From a checkpoint of a small transformer trained on Wikipedia.
Size: 4 heads of 32, vocabulary 8063.
Architecture: rotary positions, biases, untied embeddings, attention and MLP in parallel.
Training: a variant of SOAP for these matrices, 125M tokens, 7612 steps.
Each number is 128 + 32 x the weight over its row's rms, rounded and kept within 0 to 255. Layers, rows and columns count from 0. The size above them is the row's rms in percent of the matrix's.

# layer 3 MLP down (transposed), 512x128, rms 0.217, rows 137-163, columns 0-127
size [108  97 113  96  98  91 103 102 101 104 107  92 115  86  92  96  90 108 104  93  99  84  95  99  92 105  97]
[[116 152 119 199 141 117 146 105 182 134 128 149  55 123  79 127 153 122 104 110 152 143 150  33 155 157 127 113  70 145 134 146 116 158 128  99 179 127 131 144 141 124 133 185 106 129 130 182 134 106 142 100 168  88 156 133 161 213 150 143 139 147 132 142 104 157 209 109 114 149 108 130 174 152 113  66 154  80 155 120 105 103 163  92 139 127 104  85 162 105 100  98 124 158 105 128 146 144 217  78 122 165 126 168 129 224 115 112 166 136 174 120 106 102 132  88 124  98 123 131 153  66 156 120 139 139 143 101]
 [100 101 146 121 177 101 142 197  59 163 112 123 137 115 177 144 169  97  69 105 159 130 135 105 114 140  54 205 158 163 118 138 173 126 102  95 109 173 132 148 154 114 148 163 100 135 150 141 152 100 120 104 123 103 170 103 145 162 156 131  94 102 240 122 129 107 146  98  96 169 123  91 113 114 135  50  80 162 138 177 139 125 120 121  96  88 133 119 159 114 150  89 128 207  90 151 149 122 141 163 113 120 135 169 156 124 124 121 103  85 111  91 128 100 153 104 147 109 192 120 119 125 100 161 158 135  57  94]
 [116 111 102 143  93 166 127 139 196 134 115  85  91 115 128  68 106 110 177 156 141 105 131 143 136 137 136 138 137 112 126 130  89 171 118 130 102 170  94  80 156 154 140  83 110 163 121 146 114 135 120 128  97 170  87 121 147 134 129 134 121 107 152 161 154  44 151 133 108 158  73  94  95 145 161 115 171 143 104 128 115 107  44 140 142 211  66 146 114 138 103  59 156 113 212  89  90  97 153 150 189 159  55 126 144 127 114  82 159  84 144 177 139  66 154 134 105 161 115 135 120  97 157 137 191 123 135 129]
 [168  76 103 157 168 163 192 158 171 150 167 111  38  95  93 172 109 102 119 124 173 165 123 146 114 114 158 100  72 114 178 121 156  92 113 163 128 150 208 154  77  80 140 167 150 148 146 184 148 131 128 175 175 199  99  97 118 141 133 142 133 141 151 135 139 134  95 113 104 138  88 131 131  89 125  82  92  92 126 125 100  72 111 159  74 109 114 178 168 150 128 123 109 137 144 152 186 108 128 155 200 140 142 178 115 138 115 141 119  94 118 128 135 126 135 156  95 172 172  95 145 179 118 126 162 133 114 182]
 [129 150 149  94 113 110 125 172 107 188 100 150 115 110 116  79  81 156 183 106 126 116 109 163  67 136 115 124 136 151 138 157 142  72  82 122  62  86 132  82 140 105 114 113 116 102 144 136 169  76  86 113 158 110  92 107 114 137 101 131  89 135 144 123 159 161 146 156  90  77 186 128 122 174 143 131 158 194 101  42 147  87 129 102  66 122 137 117 184 149 140  62 113 121 152 110 134 119  57 141 102 149  96 143 178 143 161 102  86 127 121 152  93  94 122 146 143 131 192 111  93 133 155 206 104  87  92 115]
 [176 134 146 131 153 157 151 119  48 161 157  89  99 102  83 118 142  93 138 159 107 124 152 135 132 147 115 124  97  92 156 173  70 126 157 148  85 149  90 131 108 160 171 111 134 170 128 134 102  85  83  83 143 127 137 148 134  44 142 164 128 132 126 107  74 143 100 129 133 136 177  59 156 128  97 115 146 138 163  94 156 109 158 101 102 151 101 141 171 155 120 154 158  99 129 108 212 142  43 104 143  97 193  98 139 153 162 100  62 144 154  97 129  95 150 145 166 172 143 119 131 128  97 100  71 128  54 153]
 [153 107  73 164 123 154 122 191 116 119 154 157 186  59 118 115 113  69 187 119 114 188  96 138 140 127 126 113 192 124 113 112 176  99 162 130 109 142 126 110  71 118 147  92  83  62 183  80 175 116 118 106  83 114  96 119  88 148 125  95 182 131 140 133 162 131 131 130 153 129  93 124 113  65  90 133 135  98 112 109 153 105 109 161 140 146  71 104 143 117  29 111 112 131 118 153 165 107 154 121 127 137 105 191 116 151 122 124 118 121 152 148 123 186  98 173  64  99 114  85 115 114 180 135 115  69 137 169]
 [ 79 155 140 178  93 161 165 121 160  89 102 102 127 121 184 108 119  89 144  82  61 128 113 122  76 130 136 109 103 125 114  68 110 142 146 153 100 100 100 178 201 129 158 135  93 121 163  93 125  90  99  49 120 141 112 115 145  53 117 162 150 154 173 165 192 118 138  71 201 117 133 162 119  84 116 140 102 168 149  78 150  92  87 150 138 122 131  67 142 108  98 126  66 152 156 148 142 153 161 137 123 124 134 168 176 119 139 120  42 125 155 123  89 104 166 154 115 125 127 111 136 117 119 147 172 107 156 163]
 [185 158 128  93 137 108 147 130 109 167 127  82 160 153 146 125 152 137 157 123 147 145 127 204 161  69 152 211 125 100 143 157 160 124  65 112 101 119 123 141 142 144 161 140 105 111 119  90  94 106 139 149  52 132 144 142 134 154 105 227 183 140 178 190 136 161 129 125  96  70 131 112 104 171 107  92 147  75 128 151 112  74 163 106 118 129 192 174 127  91 140 121  99 134 136 155 139  93 106 134 214 133 152 133 111 147  82 131 155 107 158 159 204 151 118 118 115 139  72 152 143 125 150 120 173 106 137 125]
 [113 198  82 107 127 104 148 106 122 166 177 180  90 173  83 169  94  71 124 124 156 110 178 119 181 120 146 149 166 116  85  96 101  99  84 154 135  57 139 156 107 157 121 119 141 144 107 162 100 136 104 100 151 126 132 183  73 149  99 128 115 112 114 156 123 154  87 150 156 118 116 132  66 197 131 123 124 141 116 129 101 171 126 121 176 110  93 111 201 149  69  83 143 156 120 132 133 137 224 141 101 133 135 200 157 172 191 130 128 106 143 151 116 145 117 144 138 108  96 149  79 155 163  99 125 136  80 161]
 [119 105 189  89  89 161 104 120 154  55 114 133 141 135 143 134 126 149 149  71 147 110  92 130 122 206  45 130 165 110  97 169  89 130 114 100 143 106  92 125 135 129 117 126 172 168 171 129 118 150 104 115 146 170 127 165 134  83 131 102  97  94 173 147 131 134 118 150  67 112 159 112 168 121 162 107 149 152 101 153 130 121 117 150 125 124 155 201 146  89  80  87 137 212 112 147 132 145 186 137 188  93 126 107 134 149 102  68 156 142  84  99 115 122 109 119 113  68 197  99 163 120 113  60 107 148  70 138]
 [132  70 155 151 198 117 181 119 168 126 118 134  57 107  95  85 175 146 127 115  97 126  90 105 159 120 171 140 141 103 144 139 137  80 109 120 117 125 169 147 118 178  76 156 150 154 139 146 132 169 177 219 158  59 174 121 174 113 141 131 103 169 101 136 128 134 119  99 130 149 114 122 116 124 149 118 123 100 147 159  82 115 172 134  53 119 141 146 160 147 133 152  93 127 100  98 140 138 133 166 106  85 151 126 128 149 122 101 100 126  31 143 136 173  81 137 162  88 101 211  86  85 125 138  93  65 120 106]
 [ 81 122 104  97 176 121 129 173 168  90 132 157 171 149  95 146 163 130 186  79 149 120 139 148 118 190 188 122 153  97  89 182 161 139 119 137  86 123  63 169  51  90  25 165 117 182 132 135 148 101 129 125 147 116 144 101 137 182 170  94 102 145 121 132 172  89 136 106 162 126 137 129 128 151  83 167 126 134 111 152 141  95 156  81 177 136 106 151 131 131 171 148 101 177 158 124 170 125 121 120 151  89  92 141  95 107 106 128 143 157  93 117 100 130 135 144 115  94 116 144 208 117 107  53 104 141  82 149]
 [155  51 127 128  88 137 178  90 137 143  99 134  90  90 152 147 155 177  95  94 166 110 162 109  97 138 134 116 128 145 181  90 159 104 101 125 100 105 137 204  85 129 110 125 135 101 131 183  67 103 161  39 155 114 144  95  93 153 141 152 123 133 161 156  97 117  72 140 115 159 152 123 144  74 123 110  98  55 153 110 112  98 149  95  99 160 153 151 171 138 148 130  73 169 127 125 114  60 156  88 109 116  87 112 100 104 117 140  98 132 131 132 161  57 149 133 113 155 232 100 154 122 115 125 153 107 140 154]
 [ 93 139 135 114 134  83  94 100 161 122 130 163  66  96  97 160 107 140 101  78 140 112 120  99 168 106 168  96 135  96 201 115 176  86 136 162 124 123 160 141  98  86  95 113 167 120  51 134 169  70  89 147 136 128 125 144 132 127 137 158 113 171 147 152 151  91  79 100 125 157 156 174 100 172 123 174 192  85 178 163  72  70 145 146 134 111  88 118 160 150 115 173 101 148 133  86  63 141 147 108 140 172  54 106  98 144 108 120 100 142 121 108  90 103  88 143 132 138 160  91 136  92 144 104  73 134  96 176]
 [107 130 106  65 160 127 167 167 147 102 139 133 127  90 128 125 120 103 127 160 179 121  64 143 131 184 157 118 110  93 150 118  87 128 125  79 114 169  69 153  60 143 180 153 130 110 130 129 153 110 153 104 146 158 170 135 155 120  96 139 142  99 154 124 125  98 181  98 122  71  85 126 106 134 130 161 108  40 138 126 191 112 119 179  79 131  94 129 132 112 143  76 128 168 135 163 163 213  80 142 146 155  78 135 132 122 167 127 171 128 174 153 147 143 135 194 142 140 241 134 141 122 150 100 132 129 146 103]
 [137 176 134 139 200  89 186 113 125 128 120 128  98  64  57  95 176 139 117 115 132 145 166  99  89 140  51 110 121 160  95 157 126 139  99 144 155  76 164 121  97 143  90  92 122  76 144 111 120 119 187  98 129 105 109 126 100 157 203 112 193 114  93 136 118  89  37 143 126 150  94 161 153 150  70 130 126 122  79  97 130 178  90 130 118 135 135 150 158 105  85 118 128 119 110 138 174  94  75  85 125 124 184 173 126 118 163 136 150 129  99 153 129 122 123 102 131 120 153 127 120 140  41 123  74 160 129 117]
 [135  94 134 144 112 140 176  76 128 169 170 135 161 146 125  89 178  95  49 141 126 180 126 158 145 107 185 116 175  29 150 137 102 118 138  89  58 116 156 146  96 142 153 128 115 145 161  94  89 104  97 193 105 175 119 119  55 164 145 200 158 113 143 181 146  89 107 153 127 133 197 166 157 120 105 151 130 124 126 134 132 198 148 151 154  97 152 145 127 124 107  98 119 110 155 130 149 124  91 127 166  96 135 120 141 178 113 133  99  95  85 125  97 106  54 134 132 125 120 156 167 160  84 126 167 144 119 111]
 [125 185 154 140 128 197 138 134 155  50 120 131 145 146 112 120 139 144 153  73 126 113 125 144 140 193  85 146  75 136 104 154  93 146 128 116 121 164 120 122  95 144 137 203 163  60 145 122 114 119 125 123 113 190  88 126 129 115  92 120 146 134 135 175 116 134 153 154 161 137  79 119 107 175 108 131  23 101 119 144 147  73  63 124 172  55  76  73 108 109 120 117 111 134 124 119 161 144 167 168 138 134 125 178 159 178 110  59  91 177 130 117 145 119 126 153 150 116 149 109 168 113 133 115 104 136  98 199]
 [ 97  95 158 172 124 100 104 169  79 150 125  97 177 117 100 131 118 121 129 162  99 163 132 159  94 157 162 129 149 183 170 152 159  90 122 113 183 152 143 155 118  85 140  92 186 129 127 125 120 186 188 124 145 113 126 131 142  98 107 186  66  99  55 140 173 121 130 110  85 104 158  83 127 107 164  75 161 161 137  94 128 142 190 140  53 115 166 160 197 148 174 100 115 143 165  75 189  87  97 121 142 138 117 132 138 157 148 132 110 115 146 112  67 158 155 103 119 114 111  83 146 116  46 132 120 123 121 104]
 [133  72 157  49 106 121 156 128 141 126  92 143 114 145  66 125 126 143 130 154 127 128 170 101 106 109 194 113 141 171 137 163  98 118 109 105 134 145  86 115 106 158  78 121 125  89 155 162 150 168 107 139 140 124 169 135 109  83  81 114 146 146 170 130  49 171 187 157 105 166 126 136 134 195 114  66 124 140 162  88 200 119  88  77 133 128 153 163 131 150 104 113 143 130 129 156 112 114 124  75 113  96  60 211 107 178 132 133 132 112 133 175 143  88 139 187 143 122 105 121  93 126 140 139 138 196 190 153]
 [106 187 127 137 153 131 130 167 132 108 131 150 108 108 164 123 102 148 166 171 100 109 128  98 148 130 197 215 111 110 156  98 156 109 132  96 101 125 147 142  91 154  71 195 186 104 174 138 173 114 173 137  90 114  81 118 125 106 108 111  97  66  97  91 134 135 169 100  97 139 126 164  67 141 109 100  98 171 160 168  68 130 126 169 129  70 126 124 139 107 202 160 130  99  83 126 104  84  80 125 132 184 128  94  94 196 159 115 137 106 136  86 137  75 103  84  77 143 116 154 106  88 132 133 111 106 126 139]
 [172 117 126  61  94 166 153  73 102 115 184 163 153 107 125 138 119 161 181 149  90 115 117 124  83 125 116  79 156  64  81 130 125 187  82 148 133 181 156 144 128 104 167 121 110 167 140 138 123 135 127 125 106 117 136 147 157 102 111 150 189 123 158 132 118  83  76 150  92 159 130  84 151 134  77 143 131 124 117 124  79 103  92 157 163 154 156 134  90 175 139 102  96 104 155 111 153 150 101  76 101 183 110  56 171 115 113 112 143  37 157 124 107 181 126  99  84 145 144 117 104 154 212 126 139 172 108 100]
 [133  99 123 156 165  96 109 135 133 168 157 101 128  80 153 129  99 151 138 140 125 182 146 105 139 140 157 158 122 118 108 140 159 147 127 196 142 112 145 181 125 110 103 163  99  30 157 100 108  85 162  85 132 138  74 146 100  91 130 164 165  57 188 152  80 109 138 119 138 189 110 121  73 140 149  50 147  70 137 120 137  96 175 156 125 150 157 144 191 168 128 103  96 151 133 165 137 119 149  35  98 139 116 121 127 122 163 104  95 157 134 175 146 122 122 138  93 104 129 162  93 165 118 136 159 135 128 210]
 [159 123 151  69 178 124 138 183 144 113 144 134 138  89 191 147 150 104 176 140 131 171 164 114 161 101 113 164 140 147 110 100  91  87 162  62 123 159  79 112 156 137 157 128 165 164 124 144 122 112  86 113 111 114  95 150 136 131 115 121 149 170 102 138 145  72 131 124 119 127 133  82 162 148  72 112 118 136 125 165 138  61 172 180 105 143 139  96 121 123 120 182  74 126 169   8 150  68 126 101 128 140  97 156 170  57 130 200 136 145 103 117 144 152 169 133 110 144 143  61 144 144 119 135  97 105 158  90]
 [ 88 143 186 146  80  89 131 135 153 116 139 168  75 107 139 189 137 121 130 114  61 108 154 124 175 154 128 128 128 141 158 133 175 175 113 166  93 207 158 135  97 138  74  80 189 132 134 116 145 130 143 168 134 133 135 133 148 130   9 129 161 141  83 128 101 166 104 101 156 106 142  87 130  80 123  93 123 131 121 138 155 121 143 140 120 132  89  80 151 124 142 135 132 168 115  93 153  88 122 158  95 159 146 137  86 103 153  76 121 140 107 157  51 116 100  78 159 104 125 113 192  84  82  99 101 160  93 172]
 [109 145 131  84 162  71 124 140 138  71 148 140  87 140 106  82 108 146 150 170 124  86  66 176 141 124 170 120 144 118  87 150 147 120 159 131 118 116 132  99  90 142 101  93 118  97  91 128 166 112 186 109 161  91 122  71 129  82 111 101 110 110 163 103 173 142 108  91 158 144 135 115 139 234 109 134 131 180 188 160 164  72 168 117 103 151  75  98 155 191  80 166 124 172 124  99  83 122 114 181 131 131 105 169  69 127  83 107 152 148 119 106 101  78 176 125 181  90 113 132 145 150 124 152 130 102 147 153]]
# layer 3 MLP up, 512x128, rms 0.268, rows 138-164, columns 0-127
size [ 95 103  96  98  99 104  91  98  98 100 106 113  86  98  99  95  95 103 101  98 106 101 101 103  99 110  98]
[[175 122 130 195 125 106  67  82  75 209  91 146 115 114 114 142 114 157 166 106 150  83  80 173 131 148 123 138 117 125  98  81 117 125 133 141 142 133 142 131 110 163 100 116 138 157 112 114  81 130 150 132 241 155 105 117 142  47  96 133 127 152 160 139 170 125 180 128  29 142 157 150 116 138 122 134 110  89 156  84 125 186  65 134 192 100 146  74 106 107 186 185 103 134 143 121 152 137 119  88 127 136 117 141 142 157 125 134 107 104 135 128 159 139  74 171 118 147 125 158 151 116 133 115  93 174 150 121]
 [163 160 113 161  96 141  88  87  39 164 119 112 133 158 168 173 122 171 132 140 176 131 125 145 121  73 106 144 143 159 106 113  64  55 110 105 157 108 132 119 187 143 120 193 144 102 152  84 133 100 135 107  94 125 161 103 149 100 101 198 148  90 148 144 128 122  76 148 137 121 125  99 138 116 118 116  97 182 159 128 131 102  81 132 108 135 152 120 124 132 129 136 147 106 150  30  87  97 136  85 164 149 176 124 227 120 152 170  92 154 112 152 121 133 102  85 145 141 153 174 176  92 173  90 145 112 102 133]
 [113 123 154 121 157 120 149 112 119 170  79 128 160 169 145 110  71 121 120 150  94 181 117  84  94 129 127 130 148 150  85 133 111 136 112 112 158  79  76 130 129 160 121 149  92 143  91 143 133 112  97 104 172 140 100 137  93 130  70 174  77 169 152 164  86 147 133 116 196 128 125 164 160 147 127 144 176  99 140 207 112 155  95 141 159 128  90  84  92 121  88 141 165 135 107 105 128  96  78 122 149 103  26  85 145 153 180 118 103 201 111 167 162 163 116 145 172  93  88 111  74  86  74 134 135 152 150 168]
 [110 149  34 148  90 148  99 136 115 146 142  75 152  93 103 122 103 134 152  96 110 204  79 153 148 131 166 116 144 130 133 164 109 170 137 139 106 120 151 180  86 134 117  89 124 138 127 106 112 137 115 105 202 202 179 137  81 108 120 147 109 198 110  96  80 134 127 150 118 164 117 108 152 100 172 128 146  96 113 158 104 155  88 146 110 152 115  78 101 111  74 140 156 138 130 158 178 135 127 152 181 116  66  67 102  73  88  54 119  95  95 162 105 128 165 130 142 144 103 110 141 135 125 150 128 205 165 157]
 [164 161  98 115 189  75 212  73 139 158 155  81 144 202 110 132 143 173 158  82 104 130  97 123 121 147 132  46 132 121 132 120 148 136 109  85 163 174 123  67 173 170 127  82 131 102 135 109 134 108 171 114 111 195 135  95  99 115 172  89  92 127 116 158  79 176  78 190 146 104 116 110 145 167 128 133 136 181 232 145 105 140 149  80 158 111 157 165 136 131  63 138 147 160 158 141 108  95 117 151 137 116 126 128 110 119 127 113  91 152 107 104 105 146 160 144 143 127 118 137 114 132 156 134  87 110 103 101]
 [ 51 123 137  94 149 148 163 106 169 200  91 139  93 131 131 130 112 160 165 148 153  96 160 149 155 135  83 118  91  88 112 142 154 125 154 182 120 127 138 117 164  94 159 177 155  85  53 135 114 109 101 129 210  82 124 155  94 128 144  95  87 164 110  97 104 125 132 123 160  58 136 120 145 132 189 131 149 173  90  81  86 149  85  70 119 126 119 135  93  84 132 139 146 118 154 184 132 174 136 165 140  69 130 125  82  99 155 125 122 107 162 138 123 119 172 155  92  57 132 133  66 113  83 148 168 155 145 145]
 [163 104 116 123 142 113 132 144 106 175 203  89 143 155 159  76 126 102 153 130 119  92 198 131 145 142 151 148 115 156 133 137 144 136 182 116 119 148 166  69 139 184 102  73 136 108  64 115 162 138  99  85 174 100 185 117 107 172 195 117 183 133 133 125 169  95 149  53  95 144 123 181  85  92 148 134  95  64 160 120 130 150 106 156 112  82 122 151 121 122 113 143 130 124 106  67  89 110 151 124 123 201  79 156 129 146 113 151  84 107 120 114 131  69 198  92  83 145  99  94 116  99 137 120 154 149 132 133]
 [142 126 142  80 154 148 129 120 105  75 136  82 162 181 133 149 135 138 146 123 157 103 166 130 124 107 112  78 167 197 105 139 110 141 105 115 180 144  76 112 116 160 135 127 148 127 125  78  60 189 113 127 155  92 108 163  97  80 171 105 148 116  77 168 155 101 105 177 127 156 149 199 178 129 152 122 124 167  77 126 116  90 114  62  56 163  74 119 149 174 122 110 121 162 138 169 113 148  98  99 122 157  96 118  65 166 135 142 166 168 116 143 125 117 114 163 122 190 107 169 133  98 136 197  87  98 148 156]
 [129 114 187 142 129  95 127  88 138  61 121 137 147 120 195 179 117 144 139 179  83  99  51  61 129  90 150 119 135 116 105 147 162 101 176  86 186 104 105 151 169 139 172 155 122 157 121 130 110 111  97 127 121 157 108  60 145 185 162 150 124 160 115 139 159 139 157 115 113 168 168 196 142 142 102 180  87 111 137  92 158 163 115 111 103  98 149 130 130  96 141 136 174  68 138 176  57 145  91  88 145 107  65 150  99  98  93  86 119 184  92 160 103 132 118 129 162 128 151 122 122  77 108 135 157 124 116  96]
 [137 114 169 123 165 115 152 148 101 125 133 101 154 116 150 110 165 122  98  54 153 137 111 197 136 110  97  69 115 114 120 115 140 125 126 122  81 120 132  83 103 166 130 160  85 139  76 115 154 161 170 109 153 147 101 160 123 156 143  72 122 108 153 121 180 133 198 106 176 128 158 123 117 111 138 121 167 103 118 167 161 147 130 182 160  84 137  67 117 184 121 159 104 111 180  89 159 153 204 121 128 193 109  93 146 125  94 127 111 192 104  59 102  90  91 172  48 110 116  80 128 178 118 126  95 152 149 115]
 [173  78 111 136 104 100 142  75 102 123 121 172  77 151 143 169  90  94 163 181 160 170 149  98 110 168 121 121 127 153 130 139 135  78 142 103  80  97  94 114 121 165 137  79 173 135 199 114 148 127 124 152 112  12 117  92  77  99 152  98  81 178 143 134 119  76 162 149  98 141 131 125 124  80 136 150 143 179 121 106  78 117 129 139  60 167  77 128 126 107 103 160 129 135 140 102 152 171 122 138 164 124 143 140 104 164 115  95 133 155  56 181 145 112 102  86 138 110 133 200 135  85 132 140 138 138 154 166]
 [ 98 111 141 176 135  73 187 127 139 118  95 152 192 184 135 132  89 168 138  86 140 151 146  94 104 185 147 117 128 164 152 128 109 175 106 152 128 117 107 144 127  86 101 163  79 109  93 101 132 150 122 119 150  97 164 164 110 130  48  79  92 159 124 171 132  92 123 150 190 142 113 126  94 123 119 141 183 135 143 161 136  89 105 169 132 116 120 155 112  96 118 123 145 143 218 174 143 159 195 128  73 131 106  99 157  69  59 159 120 160  88 134 113 137 158 189 136  88 113  97 109  99 173 120  65 105 146 122]
 [171 165 139  57 150 107 132 120 145  65  85 126 191 184 172 138 145 129 157 160 125 135 197 122 112 177 152 199 127 109 139 160 115 130 137 199 181 168  87 115 167 148 134 196 107  89 143 102 130 139  76  70 114 116  99 143 168 154  99 172 117 119 182 138 129 145 163 133 129 143 138  69 144 149  90  91 163 139 170 139 150 112  98 159 115 124 159 117 120  98 122 119 154 145 116 114 101 142 149 128 172  78 149 165 151  84  96  91 155 151 151 101 115 100 149 139  96  82  75 103  97  91 123  83 101 183  88 165]
 [165 134 113 147 144 162  78 110  93 198 137  86 120 123 137 103 123 103  90 132 156 101  93  87 202 170 151  85 176 128 127 146 175 188 114 159 138 146 113 138 157 100 109 140 121 143 130 140 120 137 147  62 138 145 101  95 114 105 102 135 185 162 144 115 126 119 115 123 130 138 175 143 125 117 137  97 153 153 132 118 150 144 151  74 146  63 102 115 154  91 180 153 169  87 138  91 148 136  77 120 165 110 127 118 119 103  87 135 206 107  91 174 215 181 147 105  69 129 132  95  85 150 191 153 177  89 132  62]
 [182 135  82 115 148 131 154  98 189 113 164  97 185 112 187  84 114 155 164  88 164 125  71  91 117 180 133 127 113 121 186 153 111  96 156  92 146 146  95 176  94  93  54  77 101 118  96 148 164  98 131 117 158 160 110 131 147 149  92 114 113 112 127  76 153 161  98 131  96 169 140 150 132  96 154 139 175 160 151 106  99 146 129 132 163 178 226 160  74 116 129 182 156 139 173 120 150  96 119 196 117 127 142 105 129 112  96 150 180 109  80 116 109 129 120 108 118 133 125 115 109 106 171  75  87 130 166  89]
 [127 103 100 104 102 144 124 157 167 117 166 153 146 161 178 128 131 147 136  85 164 173 144 143 179 134 144 192 117 119 100 132 121 157 103 137 120 175 127 128 147 151 169 156 100 106  75 159 102 203 129  92 176 127 105 115 123  99 117 159  87 157 157 152 114 159 160 122  76  92 138 103 115 102 177 122 133 104  95 198 146  58 133 130 155  72 141 113 136 100 197 123 105 101 152 144 114 186 212  88 151 110  62 148 120  69 140  82 107 135 185 154 124 185 142 131 130 111 112 110 156  64 180 137 109 101 102 100]
 [174 123 113 147 192 121 116 168 179 159 165 120  77 162 107 113 159 150 126 168 114  98 140 135  70 112  46 178 112 130 133 110 181  60 142 175 158 142 109  91 140 146  55 115 122 154  95  99 131 173  91 135 133  77 131 129 115  97 184 104 136 137 119 137  71 108 138 164 120 117 131 170 106  89 174  95 133 129  97 101 139 132 198 125 133 184 137 123 126 143 180 143 125 192 111  68  78 126 121 102  72 150 159 140 122 167 143 126 141 151 120  96  90 170 178 146  67 162 105 169 104 142 171 124 159 135 157 119]
 [186 131 103 166 147  83  82  97  87 177  56 134  79 169 110 140 172 110 133 156 109 157 144 124 148  95  88 146 113 143 134 124 142 196 121  75  83 126 149 135 133 129 112 123 110  99  79 116 150 131 109 111 180  92 101 165 133 149 157 130 191  98  93 100 136 113 149 103 113 169 160 117  67 110 165 151  89  79 102 175 113 101 112 138  90  99 139  80 133 172  81 169  66  97 143 107 106 214 114 167 115 122  91 174 138 121 104 163  87  75 125 118 179 164 129  87 142 180 131 149 167 147 122 171 114 144 122 102]
 [143 131  78 123 148 153  95 185 130 176  60 110  84 185 160 154 155 144 187 111 152  92  90 133 130 115 200 165 101 115 104  73 110  48 122 128 188 144 120  79 106 115 110  96 117 119 139  84 117 110 164 160 153 123 122  90  95 146 106 128 135 107 137 140 125 130 149 116 117  72 103 119 103 185 187 150  98 133  55  94 158 198 151 113 102 169 160 164 121 109 184 149 134 148 109 142 184 137 137 180  96 121 191 188 182 153  88 122 134 156 149 101 151 128 121 177 100 143 152 124 108 139 111  97 131 108 134 115]
 [148  67 109 110 102 132 208 100 109 130  56  73 137 150 121 151 125 102 101 169 160  89 163 135 135  87  97 167  94 151 110 153 177 162 131 126 156 133 137  98 141 143 121 164 117 154 131  46 123 105 156 145 179  52 136 104 122 119 132 112 148 158 126 104 103 133  96  81  99 134 152 133 140 153  97  83  75 153 149 139 186 145 178 161 137  82 145 107 128 141 158 135  68 144 173 144 158 169 126 100 184 192  79 136 133 137  98 124 135 104 153 173 153 142  95 158  95  64 124  81 137 107 166 101 112 121 141  47]
 [163  98 160 107 110 119  70  73 101 125  84 103 127 191 176 160 127  97 114 198 119 178  60 111 150 154 153  81 152 151 112  76 103 156 186  96 152 142 133 159 109 112 119  89 113 169  95 103 105 133 160 104 181 184 105 130 110  90  84 163 154  80 139 189 107 114 128 117 111 102 150 146  98 116 100 152 137 147 183 106 136 130 150 134  78 102 179 144  80 163 159 157 138  90  94  96 118 141 107 151 155 180 121 120 113 113 109 175 148 108 149 179 145 123 106 175 192 128 182 194 133 145  85 160 115 115 125  97]
 [155 114  81  80  86 137 129 162 170 101 133 124 193 158 160 126 111 141 185  99 182 128 142  98 116 156 137 122 183 113  91 149 168 141  86 133  90 113 113 152 135 116 108 150 138 120 196 103  98  89 124 132 136 131 172 148 112 130 116 187 186 136 141  63 179 124 111 149 147 132 158 107  86 147 181 121 129 172 175 169 111 123  75 113 160 158 123 100 157  99 128 115 111 134 109  56 109 156 159 104 112 136 141  96 143 124 106 197 122  69 103 165  87 126 142 180 205  94 101 169 109  63 168 135 120 183 148 168]
 [151 167 125 159 153 101 135 101 152  92 158 139 159 153 127 122  60 141 113 102 118 135 146  73 158 111 100 179  89 127  98 121 154 133 113 127 168 118 108 104 150 115 211 171 137  61 104 148  97  86 176 119 143 125  59 184 201 128  81 147 170  90 127 109 136 168 124 176 131 123 149 152 103 117 143 134 198 161 207 177  92 119 103 125 122 182 160 143 114 107 103 118 166 160 170 119 139 139 152 123  84 137 116  83 176 133 141 156  65 128 131 130 169  81 140 141 150  84 108  93  79 116  76  87 110 128 150 167]
 [127 111 119 127 154 146 144 115 103 140 164 150 133 135 121  54 155 107 180 134 114 169 104 144 165  88 115  76 194 135  91 159 204  97 142 126 138 171  74 115 104 118 104 154 131 131 211 129 121  94 135 159 112  62 131 119 133 131 123 224 130 176  96 111  20  72 115 131 117 115 149 141 143 120 143 110 110 159 170 173 120 124 172  68 144 153 120 109 173 104  82 105 159 120 160 116  98 153 193 117 149 142 124 123 106 103 145 128 125 109  58 148 102 112 117 134 160 113 143 113 163 125 162 187 158 101 154  98]
 [137  82  88 117 121 167 138 147  78 170 167 188 172 148 103  98  56 108  93 121 167 155 117 105 100 119 110 149  81 145 132  98 108 122 111  99 154 149  78 120 121 105 191 140 159 103  99 112 123 120 144 104 153 129  87 134  67 166 152  99 183 131 129 137 135  85 110  81  74 149 110 118  72 215 150 178 103 109 102 151 105 146 137 172 153 133 129 175 120 106 141 107  95 137  85  94 170 119 123 160 123 171  81 122 122 133 110 186 151 156 125 135 187  99 149 175 140 172 174 176 123 159 155  70 132 102 198 113]
 [100 111 173 158 114 168 195 120 181  80  90  97  86 140 103  74 140 133 129 129  96 102 105 134 148 112 119 130 122 158 122 172 131 105 157 155 190 122 120  57 136 163 133 169 141 115 122 106 159 145 200 140 152 149  81 123 168 131 136 137 191 111 107 162 107 117 120 109 149 132 125 132 150 130 106 163 169 153 119 127 116 188 122 145 149 163 108  95  88 126 122 154 158  92  52 103 108 176 154 157  68 107 121 207 111 151 200 161 187 111 116 120 100 105 138 131 172  78 149 115 130 139  57 144 142  60 104 175]
 [116 162 141 106 153 183 121 153 141 190 153 138  98  77  94 137 138  94 116 135 159 138 195 138  80 128  90  96 181 178 118 141  66 128 193 151 185  93 118  93 169 111 123 111 126 138 113 162 145  96 149 164 159 112 113 169  75 107 153  84 114 147 111 121 141 147  92 115 130 190  88 179  91 161 136 113 146 140 175  82 136 134 135  99  76 144 121  81 128  76  76 115 144 143 145 129  75 178  83 129 114  58 135  90 167 112 136 190 140 137 157 143 107 104 157 211 136 106 156 135 126 136 125 118 105  61 110 112]]